Each number is 128 + 32 x the weight over its row's rms, rounded and kept within 0 to 255. Layers, rows and columns count from 0. Numbers have three digits each. The size before them is the row's rms in percent of the matrix's.

# q: layer 3 attention query, 96x96, rms 0.049, rows 0-95, columns 48-95
# k: layer 3 attention key, 32x96, rms 0.0496, rows 0-31, columns 48-95
# v: layer 3 attention value, 32x96, rms 0.0493, rows 0-31, columns 48-95
# o: layer 3 attention output (transposed), 96x96, rms 0.0608, rows 0-95, columns 48-95
# gate: layer 3 MLP gate, 256x96, rms 0.0725, rows 0, columns 48-95
q0 090:087064093128129151143105131090169078091101113127129111137125147114088139170208152140080156162122141191125090126110100088117203130102071097187128
q32 072:131121115124130159142063170104155108159108094125125099113128122177106115191140121215133149143133164138100098090133166147088181110126130158195099
q64 065:137108082181117129147077118100193131128087135115106125156088191123104118146124146161154193204143083167107083112152126133114120155139124106136176
k0 062:111179125148050120114130086144097190105083120140114064146139198165164160101106080098151066127125100108142127157135112123106130113163166181072100
q1 107:136220142102099145109087134106108106119095078138120119159114116127098138096154137130164104087129144128026168110174166088142136128154141174130084
q33 078:077130122115070205127143143067107130107148113125154142165198149119163148113102142080142098142177171134140123141129123047171092128108151131036136
q65 085:092090118099146183077147102160119113123120082141137108134074070091101136161104146063173086075164174133144080105106129050115122144127110144158043
k1 092:167072112170176052096123143109167160131107174097141082136112143165134087116108111139116138232104088116111105149094095152146174096133093119105156
q2 094:184073142152119142145179175160189099152111159177166168137080078109095100102078151183092147171121179154141126106128107136137118105118120103159136
q34 080:144087089128135117140128129151096102188158113144179158154105081170136090214119159176123129112118182193138140059114175191096143119157090139179111
q66 087:190070177140120132107131160116165142147115144157063159129121135159123058122148132117154156126097155189160144066147189180129155138110146090089133
k2 102:071101121172205143168100169128112091124115100174112179160110142063097149161144135156131163130055126156137137118113167178113166110111181117138087
q3 111:096085148135120092124137155096103142103132101158135166087091090062188161170150171129158091149101112087130145119144110101122157183130128195140130
q35 084:091122158116100116140116149118164169099164156104113101150127060134138174111178155046134120152133103057118166144145098156172107182170175166082128
q67 093:092099130156151146132140166137089135076116167133154137126144079079128171085108200122186123134118118042092119148128064133140157157138153196073091
k3 104:096150091093153127125188129121155104140127120126073148133146181167109138109038117133135151152157174122101147188119102131163175156130045143085153
q4 107:195178092098080128139119105123166108088112161116061098188106157123106115097123078050167106128109145107025168150131147097116156152140130156104128
q36 117:143124099124170123101130124100130162095105126117113135161140165078216113069093130023151134108165131097135158190136112091148146161091114118118108
q68 103:075167127090160064151150154110120101105141158174085105167139150079147164112116109049106114141175139125109126149142098076124142123154106173138153
k4 091:098121118187091103110142100086131142103100102155139054145163124163137156162073195103165151176120108126112121137123030102198162151088118102110079
q5 100:128137134098161154163082127178136162126116139151113186167183175162092099116139128141085164192129158152212124093129151144105161141119150081127124
q37 096:140076070132161101167085098156155156160107136183155148150177148107123095149090137214081177175117161094180152058140158196099116124104144131173140
q69 103:148072094103151159133123095144121172167098165131077157144127155098073147117067130139080149162096166135158168107175176164133145159122142076145108
k5 110:125088139129177154155130029151129109124060143164101122151165098129152163145203194156146173099102106152168115083109118131156171078096166092112132
q6 119:100214120124072111124086121109045126068159115088079075161103125126153142143100096071177124081163112120074153172151120090124111177147088179128125
q38 127:123200148129063161158136108100058173132128144145149156110075145102161093081086115099147140110200095104064160163127115107137086126172140156119155
q70 116:067226125113068111124115119127092132115168148113145065094104088132156155122135090071140111133197143097047124212121106087123114124190109135128152
k6 110:134144104098141136082124174093094059112170129105112115160097099106180124131096103112115116096163116123079097146152155092122137113125130190093080
q7 096:172207131097104154056141198062193099086164147088145115095123119159115143091079051085158118209154166175147118161125122146146087127104103169123111
q39 102:109121080205099103103176145077172126115112120068143094109132138092173164139149092098096117105132156085107099118192101143138138144129092120107065
q71 115:176176110114067080107102126085145154136120170074110121167072138104161117150094087111165096091118161171126089099152150164094162146139131102080085
k7 110:150150137155084139165142186137057137146066086148120122181117127179119120094081116133121108122157102136112180158160109129146070118169135139124099
q8 103:082137156054069142107153165101117115092149095159171118115149110215179111087135208097122161105150142096110097075084117150096147090137133132125185
q40 108:098141132018161071131145139137128112109167165141136063033142096149112159169140108097201103153154160147122118151106078095122135132148096176148175
q72 105:126149119068087167141187168114099150126173125105095144069111100128139123134126144131101116113116163098079146071120074174183164105139078213171135
k8 111:117176164222134104147109070161063107182132127103086099131103097099109082148098104117170133091135108084053137158145137071107112169146091177102112
q9 102:138135139101162134064202146191135098119138070164156107145149158181126082054092123107137137076135159081087089120143128153081141106114112140152139
q41 098:138170144108142197126134169131112060165141113071161069118084093082081089173129171191190156113099123073122210080138127145147104101122117100101140
q73 115:188152155176090173107148125138113173154143155115152103112144087137188123057088089128172155107100163125125099112142146127151086137164187148120072
k9 103:137114145071148113182088129190120102127103083158124171109160124127105067208111130100061090137146105180075099132103110111124124099131141076164122
q10 100:131073091135179178153123101152089078119152150145127173127102106092184083117090096159139124126066141112186120139142096106170187166117130127174112
q42 088:041156157127118125150186137128150059189131149133118129143137076110139138119089169144173137155161124116092086128123117065167153119060134163157142
q74 102:081081095140188168156163118102182098143137169126152125121087114160168144116140079126106122148127105167151111169182073115159188141055074095179097
k10 100:134192152089031136095141141090149126147147101113182076119150080161120129141137151122107142173151125130085114174127123122132140096194167167113092
q11 103:094204168114090151160111068147118097148144108131125116117222089119147192119128166123089115144073121126166167156136107128116102136141135053141165
q43 112:121142140100140161117165130125092124102122182155121103127186153094118137197147156094135156073082132145102137154076101178129119119083124093130135
q75 100:108193112146095129158154123191120125109042121094110159142140196082110117164127154157100102135129069129142102179097098164134100153109179129183146
k11 101:185133120169165100090087057097175155129106179083175138149113112163134150073103099141134133138150148115143170210135127075157067124111112141108111
q12 092:176142148112147090151141108140117126176095086120166119216062128132121145142121081157104124059169154133097184164156125132152128148130107058119143
q44 093:138133063158147135133084144089143169102152158157096113161132125134192135201090096136134119070126094143107141115128102113095173147072114200143141
q76 107:148121089144140196179108106169128191127144166106128118176023099109113132143048117167114143117100146158082156126110171124130121192090112122152126
k12 093:110129137115149117137112119079113088129109127131154118094134161140112116126156147051101127156131070095117117127109126069101153125082204205149178
q13 098:088108148139177041166125179139163112141120174102071114131152125118148104171133185077134181117170152133156116088112085123142170135129125152129128
q45 115:115124130166118086154162173091145133159215152157091112139156086083148146170108154130142192114111175140128106068128116100123149145137123135128087
q77 100:136151138158114120137185108122156169164117166150096109078139094083136159184099156136120177100109163105065111104104156139179118138131155088143069
k13 097:146160124144101181083171101117060146106156118147178158147051106134104112113108113120132158082139091126078114140115134135100151158109140107147150
q14 105:152172182127148089132128109094074145123124101109109098092147166112157159133082101112153137127177103085104111150111131136103094139094152123178117
q46 110:130160128114156146080151036127057161150120136141165110130154120110153150174064113101094148168180127102118177124178088123095072138142078146139155
q78 104:120135095159155084109189062184094097093078122132159129123102154191139142110123121114103131129156074128123155146162117071119134139109104073128177
k14 102:071088106085140201142086155193150183156219145136116116069119073134167092111171168118118125140145106117160147160135089122151168126121209107165107
q15 100:133096061160110120077087153132124150174161155156107132142101118106097171167168096151124079180162140137105181156131073140083125147200117085184090
q47 100:125206141110084125175132137065095145082118128153156219121141099132092142078055103093145138178153151142122121105108104185167127148131164150095121
q79 109:123105130096118139113100215168136099130125126186163139163127138116117112089158104122089102163102132175104099156086096197154152135140100191156112
k15 099:074138155150136176120126098070140157175115068146126119174122082138119155148123107151135127115113093146107097174140184135184080170067195091137141
q16 109:084014108158185164143122152136161098112141167161150171120148090146123125134181148164042160154155124130195107143099094115167098120098091053167105
q48 086:149130107119121060137122136119111079192186061145184128105113051158093124177128096202137155156126207094110143077104187195132151157164144143168109
q80 098:163038163125131165130170142097174107127124148123138203146072161183084093092125113137149177095126117157125135104112167141139122142148149121102101
k16 101:118057110143189111156124126172109078135164095117110160146146156069145087151176129089098142126042101169158130108120128190138176156097174136111106
q17 093:092208153100134136117160104078049126131174099162140148090103176119116156170154137129190106063155151086080169165155139077086124088130154137112125
q49 076:149169108143090164102122137105115177081071135101104147136145179116144117138156141064149110077142141108121080153126108074152095077088149030090105
q81 094:086222108154100136093113097125061107136163145116171123081205095077137131169145113128140090120187123087150127164119089130125099114143112143151121
k17 089:141183145083087137095139147106131177129081098137112137122066059199114159076079120131158097098167121121084115165119146101079101140203118157113156
q18 111:100206134160182124141048094120099122170158118135125147130134060172115181196155126127097147077167140101112158162150126109172063156161151072135144
q50 074:137140157147123139147209110134041135169184134157182153151093154167108130133074140112120135153206146137101115101100115071083087106100146066109167
q82 083:111152081166129135120122082098065134153175104187129107130175099161168113175102126146139124162149193107206108144127146115109061127143106068144182
k18 080:149122155082109121131091163107126128143115127168123169144135127116153144114090158106123110113116112167060141126241165096158063134145154134126094
q19 106:129186190118056142032169148092106166080108103149147103113143092095129124079121133098150062123175110106097091145144133143133099081159100171074093
q51 099:092163126126142182133136131054094127109147146092137148080125140099151111154145084126158100082195102125105088149142086082096033044165162147117162
q83 090:107179083110114130112175134111098123124173092091137052087158135084200105184133107047115132126166132080076098169103087158124101056150157149115162
k19 097:123112190114078128063122149149129128166130136125137081172066103167162147128143061153125110122104137146080096135136139101125108173160173122110046
q20 097:199088066120155114131083128132104121130032145101178169111168143142137097137065149137150145168134111149187090138162116154134118101136106168142153
q52 093:115032104140126167117158074110141201102117109123130153137138162146185165053118111078178130179118109117212119136114175145127200115063089103091089
q84 095:176083121134122110113085130149158176170083163119153142112165149161122135078117120135195125121082132122205083132147127175166131142105188158075121
k20 113:062091150172151141122143129156142159117099114146114137169138200139093133140177137123082186167117150185118157108134136103059163117092168075176120
q21 106:185110153142139108113016196137173140121063176102151146105129156093109088128148129142153152143067114116101183112161196151145106119099122139102101
q53 092:148148042196121179134075187107138084120156147148094126084174170094125117164158119140043155156126152095123161102081149135177104090088145129097148
q85 089:175082148165166099141117230187161129073136119132095155160103137086115096082153169137119154135079108162122159088140159096143080166095132111124056
k21 081:167159092100088142092146153133127159146146199098105098135107119113164124114051112131172128111159138108125058139120092115068163178128097151122078
q22 073:076153125175144129135072135113054107114162099124159162122138106122141119145149193121129114156072113116171115102154112142164062148103156140182110
q54 108:088056131143125138180157148094158089113098111139109142090113133107101130143133141106118107153145165136200103094132146191129112070095135161173173
q86 082:079090091103123108155129068158038138172143088118136191185100103074107126126148127072128088158069151113160114108128176171166136166158127093148097
k22 111:135063140171151161106123129151180095073090136094066151117153158108094109144193174105121203181101141136159089086090126089088158140080141138148124
q23 099:183151099135119103136138132078139117107116058106110164111079064085091103196077107157139130135123141150100101126175135073153081157119124153081109
q55 114:151201113126103139153149170080078094120126192166128103119111134128135127114128145201108132103171106153081138112165092108160081083099082121103117
q87 102:167212119153111132175127164105072085097161118126145114100127069113117126117109085204130148149170106137113171148170088085128054122119091153155146
k23 108:112121121150198159128170158131068132090141139143103149127136188120131104146093120040129142142135139155116134035101158136116136132130172095128120
q24 113:055212172117097114117158156101106136120176117105136076111109145177120123114116114087174073074066106120081145162105160101131078145176092137100157
q56 105:089176183089081118121146122139050099086204130089175092062121162193142129094109049104143094112176128090046136127109156096104067121144196149080151
q88 107:087158150119129126161171191102090084130125070110150066109106142105149074191122132084156069104129121089073088112122103072173143101144115158125111
k24 122:121093114153158129155107110213151123167104116147124164118144151095084087108194193186113194084064143146164144080117122176072135114084139123124183
q25 108:111096121151134054121137126139106082156168071133144108100113153082046103214114104144186195170104126150173057178110137180088139190131104123160140
q57 110:133103114166153130085082154129132128185152129105120086165146109168040107155135114164179161164110109153169118136137174138121108112134153104124109
q89 096:122061058170133079164171094113123114162137064123072110179110157142074094193096176104145200138083122136146121090151168089156160132101140140107140
k25 112:096188148139082138120115154121125138144178156084086135139154139210156161039140111127116069036160141075099111093139071083115081119105100139117106
q26 099:099164167119123107128139130088208165127129182164129096107154145196125129147095124142131184125148119127081131123092087080118082132169132099114141
q58 094:088077155144126108111137165145196140158149108132074083111129173141087114146111155102132169102120137155135141146128192089146190098157103139199105
q90 107:121132095140173112104155107148183087144088031048112082152178100127181148148144139122087119129118154181123143185135083090118184090123086153144132
k26 103:147117122160075142181098061116107116116123129115168132133201127138146206132205101082116143120093175090171160123118121175150114126200084111136109
q27 098:101103130150081160152085097137093122137255120122116120117123112140168204161121126100117112111126141136150167141173162132172107146140152091181084
q59 120:125131147121140077058120118161162144111146138147148080066159096193118094122077076121126137108139171094162105160135136167146076166126174132110073
q91 095:157151124132094133093095166089112098094189124119116104112107105147169130108085100099078110101162158137110073109199195134182109140149138117089057
k27 099:117160170125145080166149170111122145157166161110165094161082111118092132110186191117073176122121189181140150122112121106161107144099090099108180
q28 110:183094117088146172164146122116186179170145129062151137098129145137099190081119131161167125148135139100105151096109101151160170115139146160175069
q60 104:186071123106103101127110168175116130150118116104186204128089178145098108143088144175124145114099137178114117054109137090119082131121087172119107
q92 104:095140101078122132081145123118050107131131117129161141097171138128128133085090116117207137191150148091133146071097109146176181121144115130096149
k28 099:119152172159155119119116148165134148157109155222096044165122131141165093124126143135149063150129075134112076158124087117132086129148130079136168
q29 108:094110131162148163112153089142142134117093157129102130181139117169120154110122161186126154157134125085145109146162081013141155194120099081102102
q61 109:168102094165130199118144081145150147131117135123104072183173129060182149095123126114114176168096047104162170136128113152181092180112161131150136
q93 095:141090140131109194195164074143158120157179168135110114153112107151187098104176122149154125171055130175106162070146143142118096155103165159129090
k29 100:159164121151163047110115169105113141111179145101115096110086106143116167167119094189102144109176120081100137109128116111125133111170228082142097
q30 096:118114115161141143137165147084138109144166137156138155134081124144094177061147145164156212073089118141113111078098127079106130130088162186119153
q62 088:071141125168155097160171113150074141121100117108118144112117125135127097131143138158148136108085169143123208080101146142055192151078090136167174
q94 099:087086142072120175144159127116182138089146110135078140117082147157048142134118133139100188061127138163153119120111120097123156149110114122140109
k30 090:119134132161128092134123106136158121150207122138168123104156142113183089161119060154152149095187098106077105099146120142166087107162135186090150
q31 097:194151075096131117136088126156121160124091116115128163160146154154100115128089118110106163136111123082115170110128105142160155179110152147110088
q63 101:176148096064179070149085152119145171112052092084084155217213139140110125149125132114065167112108122147122138160167137114139182130094181140091154
q95 093:166095115134127112113108113174089162139136099104161103103180149216106137141166115101158183154133124082143210124177125091147106116138159128140127
k31 091:125090109198134137122137150126167091134123195103056159087140070085104131132176187095115077152145110122099113134123117140111117112152095123240075
v0 095:097157121127144056145123119099143127176103142192149097166092138129171205103148084161103161172121090153170176099104166153116097116109154086159115
o0 092:078166095092162113086108112151165121072097091103164086171097157095065111145160136102140137101122101061191135121158126118138066112081150080089148
o32 095:139095124122155113135139140092055112191072163117125175093169109136144101106100085157162090175126210164152087126174145131132143114175110172135115
o64 103:193102129069114089207176138091099178190116138154121112044083155113132135158161153139113166071107056107119168136081146087168109081171133106104190
v1 104:146133171144128150111110082117132083074177190145138060106156151150197116168120139114131096144126157167110150146122171120105140081079074158138103
o1 110:128109104134149093099139128135181141083057106155201104132084138090126136160180152079131123149051132173130105167177128079088079117127140132105138
o33 097:143092094123179066150140160119143175164150068166129161105124155133135155095113094149175165133104135080150134071154058118175105125143123136112180
o65 104:154185130137157178162101090095103141113160157104175150159139125089146111162150076136132143136096126126093075115128158155114127104148099090147126
v2 110:115138106123141135170110099108182120024121085086077118124123162098110128175122091123163111131094134185093160140143168105091093127103206103109136
o2 115:173125143091147124090130086114145134099137142098119122068121144103147098137152058167070155133104138132112187138178138138181114070154139164116094
o34 094:141091130158057145144163152193112141175134144117045133174071128152113172095096168160126173084180117094133056165085108114117095145116129145147152
o66 105:132087090139148175114110142127058114054082076127170138165150135134168134131167082102110111125052125200165188160121141108129169125121116115115178
v3 095:082159196127132091141133100102070104098166167165180085138114134088128177091147109102115130151163172168159110123143138155105156092120169119089068
o3 104:130206098143119110114116117130091107136090096110161155133144224054060095076123094106126143213140099132173125135088145149072106147149161112081171
o35 098:147090139119093070124120104107201119140138099130167127140152100209178114196105138178151138009112177123072104087115084151134150169174117113154138
o67 094:066164139124131161140128136111103142132115132145164122113100184121102162119124087065185133148116122121171078150123037078116153080166134124150069
v4 103:090124106084099156120186116120112094092115043134148170062169126131152125085147152091090111135183139138157138176069135173097130137147101152136140
o4 112:138119157135121084127100189132101087061146121077182078109183101149144160081124088101216159157070161063143080103118171159139125174206145095149069
o36 101:161097112148143125107156109133202153154096156119073138103149126102155115100135135120122152101085081134192142200068133081148140086111083130073090
o68 086:121187103111110110210139115042117145112160090145088182152180127158138119169087106085121090153196092108146108064066102111092112137123138116135153
v5 090:119106124136152117156115178111102144075091134175163110073081123106146161150121163185097124128101149144060151128161127158144151112144076148143090
o5 098:118111136148134105116100154103134146110108152104170071092070227128109148127025133179158144061113128107053119120159119139164154114169110159072145
o37 075:158127050093096120109142112103090135126144145130080141165194154130156086117196168106100107166171139127228113168076112180103052109109103131129162
o69 100:046128135178172094151175151160132116152096097120143151159068085082114067182092166088129110095175133170080114076122075099099141148130103132164153
v6 098:153195148132142113126122124168135194139121140116073112115122155159082122105178172112069145110112153101127131183092083143128102129157158131131170
o6 102:093121141092102072133113203151124067129093160126098090131142106099152108122165126122143151124124174160080133156106131132113213112192085095112141
o38 092:087155055089197123167096107082028098143191163128153164104073191151146156126114062172154116142130134110130142153127161105074112117134127173148169
o70 109:167105175179057152085133090120129159130100141137093115118090103178071133157090185165158150113113113161076167188189113156139060139082133167093156
v7 097:194126102151110123145143123130098098127120157119128128150172189087078181149077111139080141072111126142094175075131101123116104157083137097063172
o7 095:193134113092147130074104187202109138136108093134182124132078111158090114092171130122071092065102086124049143187144155142099112078159141125164139
o39 086:124186170123100153095110117033112084073139102125146148107147099103150087154097107130128101103197139182173136132137087132091118128095098172126158
o71 101:094119086160124145123142147107109151126116226163110144089128150148115126089112125138028146144172145087130159125167126136161126151146091142135109
v8 111:111147151114141117136142103093172071074109103108166168121177095104094165166147103109126082162109125114140142230120114120114181080142128070140114
o8 118:159189114223110128070078167098139157121111147113117114110136098092163141093156096166130106123143138107121119134124146089202081113131106115071128
o40 111:042113118085156120109147108145189146132108140177133168143141125121142137077140164098150143171127109139164064144149057141120142099109119120094115
o72 113:175131128060168152169154112115108122147153119156114107124140130128115043118129092131150107096149141130202148128130177195095170095134142098121128
v9 098:142129145059125155133225115115190134118148056155070114135129116162126137095129105161163160099126158169138103146127104147145132074076082137160131
o9 107:191124189135146153109144109139175148167100064104148127173179090066113160130136092098171182144102143106171077115144128157163050123087113127145108
o41 103:143119099189176107058082126142115167108140195080139098097160163153122118142130104088138144130153068089154171155128112111175149166111151142101094
o73 100:066094127088131141134163115094156134092158080115099112137129163105096128105160137180120100132081206131095084153152139135082184137137070074159161
v10 102:159105108112136157110116179166161090194159140143127155176163115135135092137171098080083078092105124100144159080133155158098159073157147126106158
o10 104:141115100090112189125118160154089063114098147085110103200176118165143114113169130208148110082135110157138085149152113120166084155084175083135158
o42 094:173120161179077084146140150088118146090161120054117124117104111111159164075078102099139162153103145148156089118155154166091148163106149172128076
o74 083:149136077106131222129117118167117127165161126199140178135095199125079127118158131124112140116179091085100144100138142050118105130120159120164139
v11 100:107201088152090130147143139183134073128153143135073110087198107173126153121082093101126115150154169128131119106137110136147154127076136149109139
o11 081:179170115111174145133156181137089127176112103101108109155148090099074109104128094152080078135130131134125119069145164172165194077072107109167050
o43 096:190096141073157109059203115094152132113122117115150144097096155141190164110134150125143111147152149072167106065127181162093100091130130115160125
o75 107:142190156173087121119129114174131169140115146143147152159137080131143118149124145102131108092143088136141109148132145126141093161130157167102041
v12 091:133158076084092097137130058150153109112112125137146119108129122143154094118154160129167111136090109167134158105138078205100158125148061113110145
o12 115:141108089074163127170148119072176090089079124139154120080072146144134156086169129175183132126160151156134117170139077078153087106124153116201081
o44 097:123080152198134096174139162141086169158159127130054152137169201164132166203159174171076193108100160095091118143115094085176158129133091142114121
o76 097:170148123073106134048075117172143129106107158132131109120140120087145094065101113112154102161180141147162191093106157131109114127146126080104123
v13 091:100099108154125090170161094185092100106120113099064124158076126172165109149133134106150145053141123172123135116151141109160140168117140113134144
o13 106:117091133175160133155148118113045116118147162137102162066119130041121084132139154137080092116112146092121158192116167147106123143105136137179160
o45 081:125139134121183076122104165174111082073125076167131064079155130107135156147097145137111102151150124127128191107166112149130151131103090152108142
o77 087:091105068127068122165121124143123133137109132054136146228132142182161120101149069120193185120134102105122118123121084122184122132127137119161167
v14 101:111103126072113081114127088108129114078127137145095137117162091104090110117109136099189197108136133124081137144141239189109110133136127129141130
o14 092:118102112126180168141198088098089075145150160075155130136119115064119164147153107082126141102153129113092078090161115175134163183143170085131145
o46 109:164167158169160135109129155120095164157081081103205185115109132137052146132122138171097154081123147107164139134111103112135093148062139142096137
o78 100:143070061100115145129144133140176152147114137121150103104122165159161112157146127128063109115152143134123165094097147128063144092166063126153174
v15 098:123154092087155160172139107122105169134132182083126113127109177091153132121139097147201095058079105129176122192107135161155111102114098125124098
o15 098:123130108160154134128062143165131148161109160161104095108153126098171119175090143135126099118118135082147128071178134130128150109120177172145028
o47 090:125113078192128176140165097097146132099130100164133135121131109121099167167151142142160131163105119160109104152109122092131157158130145129108189
o79 102:159062207109119119183102088144086183111133108184179132120105124086130122140143110157102126153075102125146157127067170109099103118143103143149098
v16 103:156146156153119184069092145132157112080166161151123165111124179107114078180116123154155191139159090137112106087098137121142055154129072099134085
o16 102:120169112095165173162158158160119148128132123109131163192126084080115096116159177132121115116100108157145134151108111173148148118149131087110119
o48 098:093137116133082099131123140086158129172050124191135113138113165096118148156091128096127070192098104131165105120116117083081171108094144178183128
o80 100:195122205133149151162126112097085112141149138058135100144139139152149158115118092193121127078126169110127136128122168176126129171161104171134145
v17 097:139133130072088097107137119070114149168152121202121158118132153150134080148084137124115159233118110181099141095115164143104154096112118155165144
o17 117:152162180099076133158124122137099140165116093162182129130155111095095164120065161103152075144105162126135089141048147187112108112124093143097181
o49 086:110133125160136168135081103160134137150186149107071075197119092142119105102123129145133153108163149115114177091120147088183141140158148128130053
o81 092:117144105126095142126136215125067142112076101120098112066145118126150102145169126115157124166074067089097137135147119147102148152150106088170124
v18 104:124116118133127118098177104068131117121157129209106163119099127112123163142115168147190079149130144119161131107176166080117135127153120127088097
o18 100:120168148089215135144165120090159135102174118122188141140084180186158150124167112152124120135149104161111102107120134097104178180189078134146170
o50 100:135117088167143156150094098138102118170143156101167089120131151095121113167095107105142154131133125101088168099116131189088075159098202108155104
o82 113:137091141126107187155149138112137159095125110106153141123102133097201074075156127115174096126086176136161103075162129085178104130129104112093136
v19 096:153157120139093134129122159111125082091152095087132168145074150144089092131148142067158150117090190089193149164162104135150106111116116087156129
o19 088:110171099030159170072113117175092182130158125145110096146136106103155110091088132140120116133144073117075156147137093143118129167131135169183149
o51 097:136171111092180093118158119132098143185141109111156125091129125153130123187141122077130114087172086134138099077089130120129140076175175170141120
o83 104:176126107149171114133135169109181097049158123098135165143123101168118096117144163109075102103139194139204113137099141154088118108099107146069122
v20 099:159102086173069158101179166137186085123070144187169082141138151094116117119136178120120116122099103137138153160174135127143136136070176178131146
o20 108:112130113176134110120145127083177120137082141099152145114143209114070119115131125137155176130156080128112094102171087125165119115094161149122147
o52 096:088153118108146079169141094157129109139153167130098144167056076135123068126110097166106155148129122156143120148141132143110096095142118111155142
o84 088:115137143109086128109109151132092137088094112137119097112190145167157180127147193130171121107096153163140156157085116129087122151115145216125098
v21 098:090152140115183124123111150116123106113121124104190100043103098092149079118131082124138126154142132142151100125102150092101098100087151107148172
o21 088:165171141167160138128054115136231082126176044119096099109129114107109176082087165123127119125155148140117108115150119119137137103126160124146085
o53 100:104110127161077125142131145119103121075122131170148149145119155149142100181204060068124102098148092130169095156174153119098102124172094135096138
o85 111:099062138162164102097091148090167117128129144120125106096110066131073125141143163179139194140131133111127100180149155146112141085094163096131134
v22 105:061119145146133093148151207145145156097131194117103138166037085143106128145131144061106100085142098169166110138134150108051165175114105156130155
o22 115:117086115118101067186147193131134111162118142140072111100119090106183100110196135128167151099097127154150100193108157119089077123149100071080088
o54 100:149100158137098115112123075131126140109130150141082128115170149176084134165161082177103144186149104118159102104122151161175158132168206172179136
o86 093:062149160160107121119167159157163129120138123085175173161102109055150116146093152143124162083060133114128141093088048156139123108101107113143153
v23 098:131102095175108116108138123091081138194216143139119102122106067146154078158087119111131080133093162155145063162128151110156106125121180079120118
o23 099:179164111106139142129128120125187128140095147118173120140083163114050113122110113061122075132155144175170113134132160148084150119092181121120146
o55 095:137129169122162080093135129136107081099099113121119180129173135104109162114106110132121182092141114099102104135142103193148170196111087126173043
o87 106:113131106173178159140100115147136164151117105111118137125139149142175107090136119186156142127151200123182059180179093100103085132128125163095163
v24 103:067141139097136133142064146150103143089090078124125122091132143119093170137138159139119117101124067075123149186153094084175153097060131120136166
o24 118:064149109186170114161108168101168101162174185125124115112166050104172145135156151152163110142134088084129152171114137083178157179136065137136046
o56 084:144099143188161171060130082138143102121171131168126128063215127120059158155140134105114150160096128114147096091128105185097092101174151079093133
o88 093:106142085128120087135145123116133181099097151130106140164108121081171067164090112165119142162153101085158105161154148085113182189126119128096062
v25 094:139138153129126081126161112139124158147124128162094152086146164100179130184115180082140144129139135137064077111162130154065088119146171074139194
o25 110:101153079115099086149182086134055094071154105113146116114123170080092106146155107094105130127098174127123150191125111126158152123130149134171193
o57 085:143133193102074150167079159139101126142123074134159190090100119161072112075141104198110142132202162148158120082121116156116079121125132112123101
o89 085:173106113155044134086061156073136098152113134114106101181116159114141157171129098191111080129113167115189100134163096112159123149150120136084115
v26 098:167100153139166089126178122123096126054134094095157091159193171131162156134131208056127130177142150116059111117154132160102115090099095095136114
o26 100:148068104141132111118110130144158104147139182134148140096169108110165078090155130109105102080156087108130159144155107157171084152246134168113167
o58 103:208125133083113154100103094125183190088142104151110134127072128147114145134133092146171152153081143114065159125159082096187136123050133109123103
o90 106:087095121153125104125133178146118097151066092126168071123139142132145107143140200103064146111127205109124088108084125079091116102132104126135103
v27 104:133120067193128074092141139167106105190151140155151146147114102083131125136178075088154129145161162130149157196106079097120146083129145150109121
o27 117:156150159142118098125088138175125143198062066124105161165124137113139135199200100133141150162178132164176071136125129103067123171161101139132041
o59 097:066113105122131140166206167098100096136090113162104137100128142126114118091039133128106173110153140134089144116127134187183054145117096131108166
o91 099:160139175183129124086141171127135112076149153162170106135152117174070119132156119147116090116159192126192121141132121076161149039123201138118133
v28 099:151158119139130100126112079125111086099162156139123085114136066058100166150140168096107096136181079113108084166096126185109122048101158147102155
o28 098:120191109095112098051133112120148072103081121170114175122229127117144140129117112105127126126124125128193135127181157170134087162142075168132125
o60 082:138108157141071162179093140110123149113143085113167169129098199068164102115136139145107145122181152026123105131135102059136117130075144100064118
o92 101:102111116181142135109133161163204159144088177189124113151157162166139141107109172088141104094136138165108160077191119128114094121105093124177112
v29 105:132160156143155162081096097114069083124097104067152149125154157077156082119082131123097120136111167136177180106175161147062140171150120108104176
o29 107:129148144139166125053088076123124138123144153168141183108166114154073113097197069183140074126158066117158093118113080174144130125160147139189158
o61 089:106191127100092118128123171149160135107140164114127112190126024158101067131151162134157159139106080197135052174148161119136211125116121122146166
o93 093:112134135126102084133081189138142082091110124140073143072095184140174111179105129122128079167154144084127175144084174078130122185163086131066140
v30 107:156142123192173173103166158173140119095188143085192144086135089147110153057100142142098135140113049113129128186153167155127126107147132145128143
o30 108:172107200172104160095098134137079121126152103146162164126135110130173083199068166104156085139120113107124111084161136081106111144136116115137122
o62 099:116169114068150121151121179117070118156073120151138144157136084135077121084189102166108121155086114171110094114141111171106136105134106066148140
o94 111:105217176142095146102121152163143110137146129198102092097118141125136151105107106181181118130145123126206150125090137107094115112107125146080124
v31 103:141100129111128129153108052074114144128156144184136129148115116162110084145160130059189133130182110139092195136121071139132127087139105126108166
o31 108:188191108120091202115123172051194186149113164157189128178111157100144145146137091128128106136143112119119152107107116145188144137162143096101071
o63 104:089113120150130055114103163128125144119135092086130095106168185168091175136127110179135108182115153142130121104104060091199144108134088131182175
o95 102:136092067175154137173123147141182122128175142155087159132154103162150081144130164060066138150073114087152158125156120131111121149107179107107112
gate0 091:149128140101104084148174170133140151079114165107110087087214137115096132182070132109155128116098103142145183143107145141201161110133157186134147